{"head_dim": 64, "intermediate_size": 896, "norm": "rmsnorm", "max_grad_norm": 0.5, "decay_shape": "exp"}
Each number is 200 + 20 x the weight over its row's rms, rounded and kept within 0 to 999. Layers, rows and columns count from 0. The size before them is the row's rms in percent of the matrix's.

# layer 4 attention query, 448x224, rms 0.0745, rows 304-319, columns 0-111
109,206,215,213,259,163,220,171,208,184,197,217,178,222,165,184,194,208,196,197,193,213,168,238,192,194,212,201,211,185,188,201,209,194,214,211,224,171,247,195,180,193,203,216,183,187,199,207,180,200,217,239,204,203,228,241,177,188,206,194,221,183,218,218,193,199,219,225,174,192,215,189,198,213,179,219,188,222,225,221,177,191,202,221,205,193,184,171,184,198,167,187,217,205,239,207,210,244,203,201,221,207,202,222,191,184,167,180,179,214,196,197,186
107,213,226,198,253,179,205,201,209,175,183,190,237,190,211,206,182,210,180,173,210,199,190,253,197,178,185,205,198,165,204,209,200,206,172,230,196,234,216,192,204,177,227,241,234,185,161,221,182,188,212,191,168,186,176,192,225,170,192,189,213,219,209,177,207,232,237,181,194,185,223,214,173,172,210,184,171,222,217,272,160,198,244,204,222,206,194,182,178,211,213,205,188,206,203,196,198,186,196,201,202,201,192,194,227,202,207,190,189,212,177,193,190
099,181,198,176,256,229,209,228,247,193,175,220,203,220,203,194,185,150,166,195,217,202,170,212,218,186,216,199,205,186,214,209,193,212,245,216,198,210,210,214,164,209,209,188,220,203,241,203,205,172,183,242,220,193,146,185,182,187,229,212,208,160,194,207,174,192,188,185,225,203,204,218,182,213,185,210,202,223,215,192,168,221,188,212,201,184,195,214,158,176,198,229,168,213,191,212,201,184,202,167,193,222,234,203,179,208,212,178,201,226,185,189,182
102,207,200,185,203,233,173,240,218,186,186,216,213,201,194,202,207,172,199,199,201,194,167,212,196,167,163,214,188,165,146,180,224,189,190,227,169,231,192,214,186,192,181,193,206,177,201,188,195,201,222,228,213,271,190,192,233,195,213,204,221,212,181,218,201,211,188,158,182,178,180,177,191,172,207,199,191,214,210,210,229,226,197,197,172,206,246,185,225,180,225,219,165,194,188,184,153,193,229,225,156,174,237,217,227,218,201,221,231,193,184,193,177
097,201,182,228,174,201,169,238,195,210,198,218,203,203,190,198,194,192,223,211,233,199,195,224,191,197,234,210,203,189,192,195,139,229,203,215,190,233,184,152,228,210,199,194,146,206,160,175,229,208,149,220,191,232,224,214,216,192,200,189,230,170,218,198,178,230,203,186,229,215,200,178,224,206,204,203,237,226,155,219,191,211,221,209,195,178,221,211,194,188,195,218,185,164,230,214,220,213,184,208,176,199,193,212,189,195,219,174,194,206,196,220,205
101,193,197,220,204,229,192,200,172,199,237,216,167,191,188,179,184,218,209,168,206,205,191,177,176,226,229,177,197,166,224,210,207,205,208,177,179,176,159,189,175,188,201,189,206,172,212,230,196,207,208,217,207,184,224,165,177,199,200,195,201,180,197,206,195,196,211,161,234,232,207,223,221,196,192,195,185,199,212,179,194,244,173,207,204,203,194,217,178,212,162,213,193,196,184,211,183,210,241,210,157,197,226,208,237,237,221,214,182,226,228,216,186
104,215,161,209,198,190,206,213,218,184,240,211,199,186,200,178,199,190,186,224,205,229,162,198,210,202,173,146,188,163,207,192,195,164,201,195,204,211,206,195,186,206,197,204,196,188,219,198,211,235,200,177,196,192,224,168,198,200,211,221,143,162,201,198,195,228,225,176,222,191,211,252,192,191,218,190,197,206,243,218,185,190,169,215,171,194,163,195,197,198,174,192,204,213,229,207,191,210,210,185,217,235,185,214,219,215,203,210,221,192,218,204,196
098,209,185,202,191,190,177,198,229,196,233,162,208,192,160,182,196,188,238,232,198,204,181,228,218,171,160,212,203,184,181,221,232,209,186,196,210,216,192,217,214,228,156,181,194,184,183,191,203,199,189,196,195,216,234,236,214,194,223,165,226,199,195,211,218,188,209,236,194,203,194,199,212,225,165,223,213,175,187,211,196,207,207,197,202,162,225,207,178,258,251,192,226,189,224,223,188,184,169,188,192,200,174,191,199,212,208,204,208,190,196,162,185
103,167,199,165,180,200,214,209,207,167,244,204,199,207,187,200,181,219,203,218,197,191,193,213,181,235,174,196,220,159,192,208,231,194,175,187,171,224,229,205,209,208,152,207,191,163,181,157,215,202,185,185,214,216,213,198,155,198,221,190,202,191,215,188,208,196,177,188,198,190,204,184,195,228,195,206,188,206,233,157,208,209,187,170,186,176,202,179,249,249,215,223,215,212,247,186,205,194,207,186,209,198,210,205,193,197,170,202,180,220,205,195,199
088,193,222,243,220,226,173,232,198,204,201,194,185,174,171,201,184,220,178,219,225,179,207,192,179,156,171,225,189,204,205,202,216,149,222,234,170,225,225,238,213,215,163,222,222,232,205,194,173,230,215,206,213,196,172,152,195,215,206,162,202,187,205,183,201,172,214,202,209,249,182,193,187,182,193,227,178,185,195,200,216,203,207,199,230,221,239,179,187,197,209,206,190,221,174,226,205,203,223,186,184,190,205,168,207,230,199,190,209,212,229,192,183
105,168,234,199,198,216,198,163,187,198,176,178,204,221,203,192,193,206,241,198,199,153,216,223,201,251,181,217,185,202,199,189,206,215,189,213,189,183,170,198,209,174,207,206,189,197,184,238,193,187,201,163,223,235,226,198,190,204,205,187,189,221,215,198,203,213,199,192,200,176,214,209,185,185,209,204,167,210,222,236,212,213,236,214,188,196,197,157,202,229,240,180,213,183,219,210,182,181,217,214,249,175,232,194,177,200,183,211,209,175,223,199,175
104,233,222,185,211,175,178,200,198,186,201,188,192,193,196,167,228,220,224,222,197,203,190,209,189,163,172,208,170,224,175,209,212,183,198,161,201,192,208,198,190,222,213,178,184,220,189,199,183,176,216,198,147,191,243,210,205,178,192,190,170,214,172,185,214,186,248,225,177,174,235,156,184,198,184,210,201,203,168,208,223,171,212,186,175,189,168,233,221,235,212,181,183,199,157,199,194,213,202,193,202,212,214,193,189,187,188,186,207,221,206,181,197
101,195,211,197,172,241,192,195,176,229,229,177,219,180,219,195,218,237,184,193,210,230,178,192,175,196,198,159,196,197,216,220,251,184,206,178,200,219,244,176,213,186,182,192,181,192,248,175,181,179,218,185,184,184,184,211,184,193,182,180,208,204,209,210,214,191,199,211,183,213,188,220,185,189,222,228,184,167,222,218,180,204,196,203,190,203,199,228,218,192,195,183,201,230,177,243,192,203,188,222,207,207,214,199,202,225,187,198,222,190,204,186,186
099,200,209,228,187,174,232,215,227,211,187,209,217,230,200,204,208,196,154,178,210,219,239,186,196,209,225,221,217,196,190,212,170,169,204,192,193,228,157,203,208,215,229,171,175,205,209,214,188,183,210,209,193,190,235,220,219,212,194,191,197,206,208,189,226,194,183,183,232,225,203,205,197,185,198,205,174,224,190,206,220,182,186,210,214,194,231,167,195,224,211,210,232,203,212,194,209,197,212,210,176,179,192,224,193,171,234,205,183,182,218,222,191
105,186,212,184,216,203,192,184,218,244,185,190,211,209,195,195,219,189,211,196,216,254,135,215,196,172,195,173,187,203,195,227,204,211,211,212,202,204,212,177,189,189,200,226,207,210,184,198,186,144,211,223,211,220,163,216,229,177,206,171,203,179,203,221,235,195,194,194,214,206,205,209,183,185,189,203,231,177,206,226,225,156,200,215,217,210,168,215,183,195,213,172,177,180,213,210,208,190,177,217,197,213,204,173,231,221,179,188,214,209,206,195,196
098,229,239,224,191,189,138,229,212,202,243,202,211,200,157,194,214,220,214,227,202,206,186,228,176,194,207,175,233,203,199,198,200,224,173,219,195,219,207,168,216,190,204,189,179,201,192,177,197,230,197,252,227,194,212,214,210,192,231,193,223,204,225,180,173,197,202,194,202,234,200,208,209,215,188,213,193,186,164,219,227,246,193,205,213,193,253,204,183,191,226,179,216,191,201,212,191,207,198,228,196,187,209,185,216,171,193,182,197,238,212,224,171
# layer 4 attention key, 448x224, rms 0.0758, rows 304-319, columns 0-111
105,215,214,193,235,174,194,164,205,195,196,204,198,203,210,199,249,199,251,205,206,225,245,177,171,216,215,190,203,176,225,219,231,189,160,206,162,175,213,215,177,214,211,211,199,196,198,201,166,209,211,205,221,215,192,213,170,189,141,213,218,221,150,185,181,210,219,190,221,214,226,217,189,166,198,189,172,217,213,178,214,218,191,166,236,162,204,198,220,214,211,188,200,159,188,205,254,200,239,217,184,172,190,192,174,218,217,193,179,184,204,201,178
119,238,213,213,193,216,182,193,206,190,195,219,193,227,213,216,222,218,257,196,218,212,179,201,178,197,182,211,204,226,187,148,168,211,187,250,173,200,199,231,210,205,231,208,197,148,171,197,184,221,198,218,202,177,227,207,195,217,202,211,193,213,187,200,168,190,220,202,192,230,236,176,233,234,213,204,204,219,248,199,248,184,233,195,227,176,201,189,187,185,180,196,229,200,196,202,165,181,234,190,167,176,181,210,174,193,211,210,216,195,180,194,200
106,217,212,218,218,167,190,202,228,176,181,222,175,201,204,190,185,204,252,175,187,223,230,190,188,198,198,224,191,160,221,195,199,202,154,234,223,203,215,224,204,208,215,213,177,187,182,240,191,193,205,198,239,179,229,232,203,195,205,209,213,211,172,166,154,220,198,183,213,219,203,219,208,200,235,202,204,211,204,192,211,182,189,212,223,154,185,223,204,198,207,206,196,165,190,196,187,197,219,199,209,175,199,185,197,186,203,202,185,234,161,191,178
109,222,157,228,191,197,213,248,196,230,211,213,224,198,214,189,191,195,244,197,206,180,181,178,176,219,196,201,191,147,203,164,183,191,208,222,229,223,218,226,226,185,218,174,168,160,198,225,240,230,212,194,227,213,189,193,177,217,170,188,207,190,207,214,182,188,182,174,249,225,175,223,238,212,198,183,247,199,207,197,168,186,223,202,222,160,196,203,178,209,210,198,205,183,184,196,202,193,190,179,199,195,207,196,196,225,194,195,219,187,193,185,210
100,197,239,204,189,209,208,190,200,204,232,204,174,181,219,202,223,167,171,229,184,225,220,229,188,223,210,194,224,200,206,170,172,176,192,190,220,197,207,228,164,233,209,178,202,166,199,198,223,198,175,232,192,233,186,211,190,153,193,188,237,188,194,193,238,221,225,213,171,190,238,216,165,157,203,191,198,191,183,208,183,231,175,214,191,183,227,210,215,203,231,215,193,166,219,195,179,201,216,214,166,191,222,209,192,245,183,166,196,179,190,209,220
098,169,167,218,194,164,201,196,210,203,220,155,203,171,199,181,210,172,169,176,194,201,182,197,236,207,147,181,194,191,217,212,212,226,204,168,224,202,221,212,179,196,192,186,207,240,220,189,215,182,210,175,206,198,165,225,206,173,195,170,186,206,174,197,223,205,204,202,179,220,197,163,200,205,213,213,199,206,197,202,231,185,203,186,197,198,180,183,204,190,230,211,191,192,186,181,183,219,204,208,226,209,194,194,180,234,224,170,200,206,206,186,173
095,217,226,197,208,190,200,188,193,203,228,217,190,181,218,196,189,183,219,197,202,240,212,205,221,178,188,210,165,164,221,206,199,225,196,186,231,201,203,197,206,167,209,215,198,192,185,197,195,161,178,196,169,178,165,195,233,220,166,219,149,206,208,201,206,173,207,181,190,241,197,168,196,174,190,166,189,205,195,183,226,186,208,196,208,166,191,175,184,209,196,194,200,181,190,186,195,205,213,199,178,189,216,233,247,211,171,203,244,165,181,190,192
107,190,193,220,213,194,202,211,190,214,182,174,187,196,189,193,238,217,169,194,179,175,180,181,194,212,254,202,178,232,221,215,223,209,207,194,190,212,190,193,185,174,224,168,204,197,174,202,188,209,198,216,189,232,205,155,175,217,230,219,205,139,232,201,201,188,197,198,251,202,185,201,189,217,171,177,225,201,210,227,184,205,205,192,213,195,202,198,214,206,204,204,167,189,180,208,207,207,220,209,202,192,194,222,190,219,227,233,182,213,188,216,182
108,188,196,197,206,198,230,232,202,218,190,196,222,198,189,210,227,184,219,218,179,233,201,226,210,204,252,178,199,184,214,221,204,196,198,200,179,218,173,205,136,162,183,206,156,210,222,189,187,200,206,208,204,216,189,215,207,240,210,185,230,183,182,196,190,194,167,188,168,231,210,206,177,182,188,164,199,164,216,200,151,208,209,149,232,214,214,222,206,216,197,222,190,182,178,196,198,203,225,213,194,212,215,238,187,225,210,177,197,234,182,155,204
098,163,198,195,223,211,214,222,227,194,157,170,184,204,184,189,210,230,219,193,198,157,176,208,173,179,181,224,206,196,210,200,194,189,196,218,185,229,222,233,224,214,194,177,190,192,175,198,178,222,178,189,217,206,224,215,202,206,207,226,202,187,164,204,199,184,198,184,236,200,175,200,218,180,188,203,223,206,194,205,197,173,238,175,198,180,199,186,170,211,214,219,200,183,133,209,205,186,209,192,216,197,192,196,184,163,233,224,183,187,199,227,161
103,184,173,202,174,184,223,215,173,221,205,214,226,209,198,220,232,244,205,235,185,207,191,175,185,227,193,202,195,192,192,211,178,193,208,187,166,221,191,195,200,195,163,197,201,190,212,184,211,214,234,217,154,267,187,222,163,214,204,228,179,218,231,172,227,210,201,211,185,202,220,177,205,207,194,191,211,237,205,238,200,195,206,240,190,198,187,158,193,223,192,214,201,209,181,177,184,207,212,182,206,201,211,204,175,246,197,213,221,203,208,201,220
111,195,174,191,192,178,206,187,214,187,213,207,184,209,185,178,207,210,178,208,213,199,174,192,223,191,175,229,176,227,208,224,238,167,215,209,153,198,162,181,203,180,199,188,200,204,186,191,194,207,205,221,219,207,225,197,192,210,187,216,193,203,221,205,163,207,216,187,238,173,200,220,199,229,154,190,209,218,209,175,195,212,179,200,192,234,235,194,197,217,206,201,189,178,221,211,230,216,219,203,191,217,210,216,249,184,197,198,205,189,189,179,175
110,184,168,189,187,229,210,198,193,220,164,195,191,211,195,196,198,232,215,201,195,201,192,212,186,199,181,202,214,218,220,224,209,205,215,210,217,195,171,238,195,151,198,199,202,209,167,181,185,188,204,193,222,191,175,195,189,235,212,234,192,189,204,208,177,168,185,183,211,235,173,212,209,235,186,199,215,165,208,195,195,181,209,201,227,264,193,226,190,192,204,197,198,241,202,209,181,187,190,203,226,215,181,194,193,170,177,203,193,167,212,217,173
101,207,217,213,181,178,203,195,233,170,219,261,205,215,185,221,179,191,197,205,167,178,191,204,199,235,193,235,242,211,181,203,227,188,183,187,207,178,176,201,185,245,193,173,158,179,164,211,192,179,170,228,197,232,186,178,197,182,209,179,217,239,196,176,220,212,250,208,153,182,205,208,211,181,212,195,188,226,199,204,233,170,200,198,188,188,198,158,186,210,215,190,186,194,181,216,204,171,200,189,196,185,206,210,198,224,205,208,200,201,209,206,225
106,202,214,205,216,214,195,217,200,197,188,209,150,216,201,219,235,191,213,200,197,202,184,170,194,212,208,194,199,184,241,169,199,199,172,229,200,202,179,234,203,184,225,192,201,202,188,210,196,228,205,232,192,204,197,179,164,194,250,219,195,183,208,199,245,196,208,153,223,205,228,184,181,171,182,183,192,215,189,203,186,195,216,205,206,220,193,195,202,240,199,171,190,197,210,227,180,202,212,199,192,221,172,204,208,186,206,154,216,171,187,200,135
105,187,195,204,214,214,201,219,207,204,198,166,218,201,205,178,205,220,213,197,192,158,205,205,186,247,180,202,193,212,224,205,186,187,187,207,219,204,186,262,185,198,214,171,220,204,191,179,204,239,188,172,203,201,205,200,210,191,181,226,209,175,195,208,181,220,193,167,244,208,172,189,224,210,173,186,223,191,164,188,200,219,218,195,226,191,203,227,193,206,203,242,185,221,153,200,235,194,205,202,192,207,202,208,192,249,188,196,186,184,206,224,195
# layer 4 attention value, 448x224, rms 0.0676, rows 256-271, columns 0-111
104,192,203,217,201,201,193,179,195,215,212,188,216,238,213,214,200,215,221,196,194,221,222,196,217,242,222,186,212,187,191,206,228,220,199,185,242,242,207,193,198,175,215,215,186,180,156,207,154,169,172,170,190,188,213,185,185,192,210,177,210,207,166,213,200,195,198,205,174,219,210,170,192,204,198,206,227,206,183,214,207,192,215,223,204,203,167,215,175,176,203,211,232,205,185,171,234,176,201,210,216,180,192,196,187,201,212,192,184,163,209,198,224
097,215,184,171,247,190,187,205,190,207,206,201,193,203,200,215,183,173,217,196,201,175,192,211,233,161,219,182,206,176,232,245,198,213,200,189,223,197,192,219,183,191,207,187,207,202,218,209,202,194,167,198,224,197,183,223,218,213,223,196,158,198,224,194,243,205,172,208,174,185,229,197,235,168,203,160,177,173,207,222,204,198,244,209,228,187,207,222,188,203,219,208,216,197,174,208,210,206,190,200,192,211,210,233,207,182,203,195,193,235,192,231,210
104,234,182,226,220,217,231,209,206,211,226,205,184,222,195,213,220,203,203,228,198,185,208,227,203,173,191,215,190,208,184,157,186,200,206,193,215,181,205,245,194,223,183,217,184,173,159,218,190,165,226,192,204,186,197,210,166,192,160,188,219,193,228,199,197,203,201,173,225,193,186,233,202,214,244,178,208,203,194,177,223,227,171,225,184,200,191,193,198,197,184,188,217,187,217,189,167,204,178,198,194,190,187,214,197,232,194,188,194,233,225,166,177
111,251,193,223,169,202,174,207,204,180,171,213,202,202,185,186,216,180,212,195,202,208,219,204,202,213,190,219,210,214,177,200,214,208,177,194,230,231,222,236,207,229,167,176,211,226,205,192,208,237,200,194,206,220,199,190,202,217,165,222,177,172,190,208,120,199,228,176,201,215,176,224,202,203,185,217,178,214,219,213,187,186,220,172,190,210,219,218,186,215,217,191,266,228,194,203,226,192,166,214,206,188,219,216,172,170,183,180,213,234,192,182,175
105,219,183,208,203,196,214,146,190,197,171,196,204,195,188,217,257,187,175,218,204,202,190,174,197,220,191,193,188,189,231,189,213,183,177,213,185,191,198,196,184,221,213,168,187,220,197,215,207,201,200,194,167,198,191,224,188,200,211,183,195,189,198,214,192,223,196,191,164,190,221,199,233,181,191,233,184,211,226,197,201,235,262,167,194,202,137,213,217,181,197,166,233,210,174,227,216,219,178,210,231,200,209,248,173,205,189,221,188,183,239,191,209
108,213,216,187,169,185,171,200,221,199,175,173,221,227,202,191,202,209,225,202,165,181,198,222,206,215,157,177,176,189,189,215,184,197,173,240,199,201,209,184,193,187,222,177,170,216,231,248,190,204,194,183,160,208,190,190,216,222,239,212,208,186,193,228,178,216,212,210,184,172,219,179,236,219,237,209,198,207,189,193,235,183,205,170,195,227,248,246,186,151,192,195,189,235,213,190,213,207,202,221,186,206,201,200,205,210,201,195,249,208,212,171,197
099,219,213,205,203,213,208,209,200,199,212,194,192,198,198,167,205,150,219,169,203,187,197,185,206,187,187,221,173,204,199,199,217,184,192,210,230,199,211,209,197,163,181,202,179,183,217,207,198,223,166,178,236,196,215,187,191,181,182,177,174,192,223,154,211,215,182,170,216,195,210,203,219,209,218,196,198,214,206,207,175,204,194,153,202,197,233,180,181,217,235,224,180,236,205,182,188,184,207,197,184,217,194,176,159,183,250,200,181,180,210,195,192
103,176,218,217,185,192,197,220,196,168,215,216,166,196,204,227,163,201,193,216,199,166,210,205,191,211,178,190,180,204,238,208,206,207,195,179,210,164,195,217,194,227,200,211,208,183,229,203,178,186,188,207,219,220,241,183,219,200,202,205,203,214,225,221,177,174,222,196,193,201,202,205,154,240,220,206,207,210,207,187,211,193,184,186,180,194,183,184,196,197,191,198,188,205,229,231,229,250,212,217,217,180,244,197,196,170,216,209,202,194,216,211,174
095,216,189,225,163,213,209,194,217,187,217,222,210,183,193,197,203,165,244,204,224,186,222,201,219,224,235,193,235,226,207,204,222,226,219,178,220,199,212,198,211,219,192,196,227,200,242,198,180,215,175,203,200,184,235,176,189,195,144,172,200,192,233,203,199,165,199,200,202,216,225,226,209,232,210,172,144,237,211,197,183,195,200,215,200,228,214,217,204,197,184,213,227,211,179,211,233,199,160,199,215,187,191,177,219,206,191,157,182,222,205,176,166
102,205,166,223,224,217,165,207,209,191,190,185,224,207,189,196,216,197,182,225,192,207,174,186,207,193,200,222,202,197,173,159,228,191,172,192,188,216,237,235,187,222,169,214,200,216,258,212,250,189,234,202,218,200,180,174,226,199,234,189,179,189,172,196,155,235,195,201,187,205,198,185,199,191,171,195,214,202,244,207,189,179,187,161,203,216,195,216,185,196,211,206,186,232,195,204,183,194,205,201,191,165,166,178,207,222,228,192,166,182,190,180,200
104,204,229,206,199,204,192,215,197,195,211,213,189,191,203,196,227,210,184,211,225,208,196,169,199,217,167,185,185,194,223,192,183,232,216,233,199,201,208,200,190,215,215,191,202,186,157,182,216,214,221,181,173,193,244,175,125,185,233,208,203,192,180,223,228,189,164,171,181,194,196,207,235,190,239,200,207,207,211,198,229,212,173,207,187,187,183,170,225,187,242,216,219,182,202,208,194,188,196,195,207,205,203,179,161,177,173,174,244,207,212,185,190
102,189,209,188,190,197,174,197,210,217,193,173,189,196,178,209,195,174,207,171,157,191,180,188,184,190,201,219,193,215,214,210,252,215,188,192,193,201,209,187,187,197,183,210,158,243,209,196,215,194,203,201,204,205,188,201,194,196,197,232,171,206,217,219,187,166,155,187,194,192,191,203,197,203,235,218,203,219,199,236,228,213,224,199,190,167,236,165,192,210,200,226,198,189,180,230,156,209,205,198,215,226,175,197,215,206,212,187,180,210,190,216,185
103,198,221,244,211,202,168,195,173,209,213,186,184,168,183,208,179,206,183,143,197,189,241,186,208,226,231,213,213,213,184,244,219,217,196,167,241,225,182,201,222,183,194,199,192,224,234,224,183,222,191,190,220,201,216,248,221,237,190,166,192,184,225,196,221,187,190,165,202,168,204,191,190,186,193,192,167,176,219,257,207,192,213,229,199,212,217,208,180,164,212,209,231,203,193,185,178,185,214,211,200,216,208,186,201,186,181,197,202,162,190,200,202
099,210,187,188,204,151,184,186,215,163,209,201,192,195,192,222,208,197,220,211,223,209,167,231,224,204,178,206,178,195,193,176,196,194,205,203,240,201,189,216,155,184,204,203,210,181,170,209,180,199,185,148,180,179,200,233,167,178,210,178,220,198,218,205,198,185,204,152,208,218,193,218,220,195,207,210,205,180,152,205,173,238,243,201,223,191,212,175,220,229,161,192,172,187,234,200,193,183,215,200,201,215,222,159,197,215,210,163,199,184,206,225,200
104,167,161,161,203,182,206,188,189,206,223,218,144,197,212,234,209,212,212,158,195,188,196,185,182,207,188,157,175,170,229,196,189,192,168,183,223,201,226,177,174,194,200,186,201,176,205,216,193,206,199,188,220,214,175,214,210,210,187,204,197,230,196,206,218,231,240,185,214,216,193,180,192,153,206,199,201,200,178,215,196,207,228,194,206,193,180,208,179,190,223,196,211,200,210,210,201,261,202,225,197,178,193,201,190,188,208,188,180,203,204,216,171
100,184,184,204,221,190,187,237,209,178,173,176,191,233,205,210,187,217,217,226,207,190,170,208,197,190,223,222,221,215,203,192,190,193,203,195,206,196,218,218,169,211,247,200,191,219,211,205,209,201,235,180,163,181,214,201,201,218,196,201,228,184,171,223,152,175,166,196,210,217,195,178,201,208,199,218,182,216,188,178,213,210,232,162,192,189,194,197,180,221,209,219,238,158,194,192,211,217,197,171,209,204,207,218,189,138,207,203,211,193,214,201,207
# layer 4 attention output (transposed), 448x224, rms 0.0407, rows 256-270, columns 0-111
107,182,229,186,193,187,184,204,186,164,164,207,200,205,185,209,188,169,185,213,183,195,210,200,205,194,191,227,202,201,201,187,187,203,227,195,203,190,201,220,179,190,178,187,195,212,188,219,167,233,225,211,236,250,213,230,237,167,183,208,190,196,184,190,199,199,205,222,193,192,166,164,197,175,223,224,160,222,233,192,198,227,206,180,209,195,168,211,217,188,200,188,199,196,206,225,203,207,218,232,202,199,197,188,180,215,201,177,218,196,242,214,225
094,225,233,216,181,228,203,192,203,171,244,212,185,225,168,177,184,200,199,154,217,196,184,201,192,197,169,189,219,221,160,202,201,204,211,194,181,205,196,212,178,226,212,234,152,198,197,224,192,178,177,213,203,201,229,184,197,255,189,195,196,205,217,210,177,198,238,187,187,171,203,216,227,215,212,229,217,188,201,208,222,210,179,213,217,230,201,242,245,202,208,171,223,175,219,166,197,177,216,201,216,176,217,204,206,205,228,215,174,187,229,220,175
107,167,214,213,197,187,197,256,198,213,219,168,220,197,198,195,144,185,186,178,219,228,236,176,202,182,227,185,206,187,264,230,201,152,200,232,187,218,191,206,216,220,195,202,208,209,232,195,207,245,198,211,206,191,209,205,210,192,226,193,185,184,185,203,213,195,217,202,211,224,208,166,184,186,192,180,199,219,213,185,227,179,203,179,194,158,215,214,158,213,184,199,216,222,195,214,175,210,227,171,201,207,212,168,190,174,168,233,251,160,202,209,219
105,167,216,199,202,188,237,196,217,203,254,191,199,181,225,183,183,215,181,209,205,239,205,201,193,199,211,197,199,215,235,200,211,179,218,180,198,226,186,184,216,186,222,215,166,186,197,206,240,227,196,197,200,200,237,197,206,239,188,144,210,185,191,223,245,205,203,213,210,184,228,216,173,191,208,195,187,213,220,201,189,191,203,198,223,170,215,191,216,212,193,191,194,182,218,222,179,189,206,218,207,205,178,180,237,261,196,208,171,214,161,225,234
105,196,229,195,214,210,188,220,207,194,190,205,158,207,225,180,200,195,240,180,190,155,230,208,234,186,202,224,212,188,188,195,192,187,222,207,197,190,184,213,208,189,177,215,184,187,216,214,236,199,201,204,195,240,189,204,199,188,184,204,250,180,229,214,219,202,196,188,215,202,189,204,205,212,208,175,220,178,196,156,203,150,191,153,205,194,234,221,187,191,220,192,191,206,225,189,196,196,195,211,213,208,184,163,211,240,196,181,200,239,239,210,194
103,221,209,241,177,217,232,187,165,248,205,204,165,176,210,228,216,180,172,194,237,175,189,209,177,211,193,196,188,232,200,186,204,225,175,191,175,185,204,201,202,211,185,247,209,199,187,181,194,207,190,221,224,244,166,180,172,196,174,205,189,192,230,205,208,214,215,208,204,189,246,176,177,197,202,217,212,189,194,196,181,210,203,217,195,183,222,168,205,209,192,192,205,229,219,203,217,196,198,193,178,198,201,198,219,222,194,172,212,205,200,200,216
098,200,228,196,213,181,207,154,221,215,227,186,191,203,189,179,173,225,191,158,212,223,203,195,206,201,212,203,191,190,221,185,235,199,171,157,174,179,172,221,190,232,245,203,208,210,222,200,170,218,192,224,208,197,171,194,222,217,208,187,179,201,191,229,182,233,200,195,211,209,195,219,207,158,217,215,183,219,217,180,199,193,219,184,199,162,195,213,210,174,173,196,183,200,166,204,238,174,215,212,224,201,195,209,215,184,219,215,193,185,219,195,231
103,254,173,192,193,212,211,200,209,198,212,207,199,170,191,199,184,205,184,201,172,189,193,208,197,216,213,198,221,189,215,209,170,188,213,190,181,176,216,218,192,219,228,199,187,188,171,181,208,211,191,202,164,188,177,239,228,201,205,173,241,217,190,201,189,229,195,204,210,187,204,179,177,199,181,188,149,181,196,190,214,183,233,215,192,192,222,192,207,213,183,201,225,196,194,188,194,159,163,199,186,183,205,215,211,235,150,193,229,197,176,212,197
097,233,229,197,208,182,209,221,155,172,243,203,221,155,221,175,199,226,222,206,187,246,214,213,178,191,176,178,184,156,231,202,217,198,205,204,172,187,183,166,172,192,189,191,189,206,216,183,213,196,185,203,195,196,203,222,220,165,214,185,191,214,198,204,179,230,237,196,175,210,219,177,174,196,196,217,176,186,255,227,221,195,217,211,227,175,195,148,199,204,232,211,163,194,206,170,209,200,241,222,202,194,210,193,191,169,207,253,184,213,203,213,205
095,198,216,194,178,209,215,183,194,189,222,234,192,194,228,192,197,233,217,208,209,235,200,211,203,206,236,214,203,218,204,201,191,240,169,183,174,206,185,162,233,182,199,184,226,192,177,207,205,163,208,212,204,181,204,187,198,210,188,211,206,219,199,224,211,162,215,200,205,201,234,213,206,199,205,227,148,260,192,183,246,205,199,216,190,206,194,208,246,188,172,184,190,213,191,230,203,180,219,174,206,238,172,226,244,212,195,215,204,208,213,209,202
103,203,154,201,207,191,194,197,190,205,204,197,194,239,195,185,173,211,226,216,240,172,204,237,155,204,201,201,224,227,215,194,220,194,216,200,209,171,205,202,215,174,198,176,205,174,224,239,171,203,215,189,215,217,199,202,228,202,194,232,194,217,198,177,200,211,207,221,161,212,195,200,188,219,194,219,193,219,156,162,181,214,186,216,235,215,181,187,179,224,187,203,183,188,187,194,229,207,220,198,222,188,200,216,211,218,233,216,199,198,209,194,223
095,157,181,172,193,199,204,194,209,193,237,161,174,169,186,210,190,154,210,218,244,212,199,191,209,193,212,188,200,220,176,177,174,225,196,208,187,206,187,203,202,200,197,180,233,167,250,193,201,251,214,185,191,192,194,188,202,229,216,162,203,189,189,208,179,242,238,226,183,208,191,220,184,204,220,194,222,218,200,205,174,191,197,182,198,207,177,187,204,234,201,167,205,230,202,172,205,153,226,189,176,213,209,217,241,198,181,195,190,199,203,201,166
098,208,238,166,168,184,181,181,216,191,177,206,176,212,181,157,236,205,240,188,223,205,182,191,174,218,208,199,193,185,211,190,168,184,239,236,157,186,240,193,200,201,218,226,205,144,179,194,200,199,169,208,210,204,194,163,151,174,194,172,205,215,210,181,199,214,227,188,186,231,191,203,215,225,234,190,224,202,176,228,200,230,223,184,235,195,212,182,198,195,183,216,157,180,183,201,224,192,197,185,215,205,188,211,208,221,204,202,195,195,188,212,182
101,204,162,206,211,218,197,173,192,204,177,194,158,203,197,171,211,194,178,207,187,190,209,187,181,187,184,155,201,202,213,212,252,214,177,164,198,220,228,176,206,196,196,201,206,183,229,192,221,185,239,177,224,199,211,190,225,170,210,251,175,195,185,199,196,196,206,200,161,210,223,171,194,177,215,199,213,200,222,215,196,168,161,212,194,179,189,184,141,145,193,178,204,172,191,201,231,186,227,196,181,202,179,219,208,153,181,235,178,176,213,184,205
105,215,213,211,187,205,212,219,195,188,188,194,208,173,199,182,213,182,174,242,210,209,197,201,195,164,160,199,216,183,238,197,215,203,253,198,226,218,194,225,197,219,221,207,189,171,191,188,194,173,224,193,182,165,200,206,208,225,243,233,200,191,241,232,187,209,209,172,198,212,183,188,200,203,219,185,203,176,196,204,206,196,215,211,228,214,200,208,257,189,219,238,220,223,216,177,206,152,194,181,206,168,213,219,199,151,194,185,201,174,220,188,217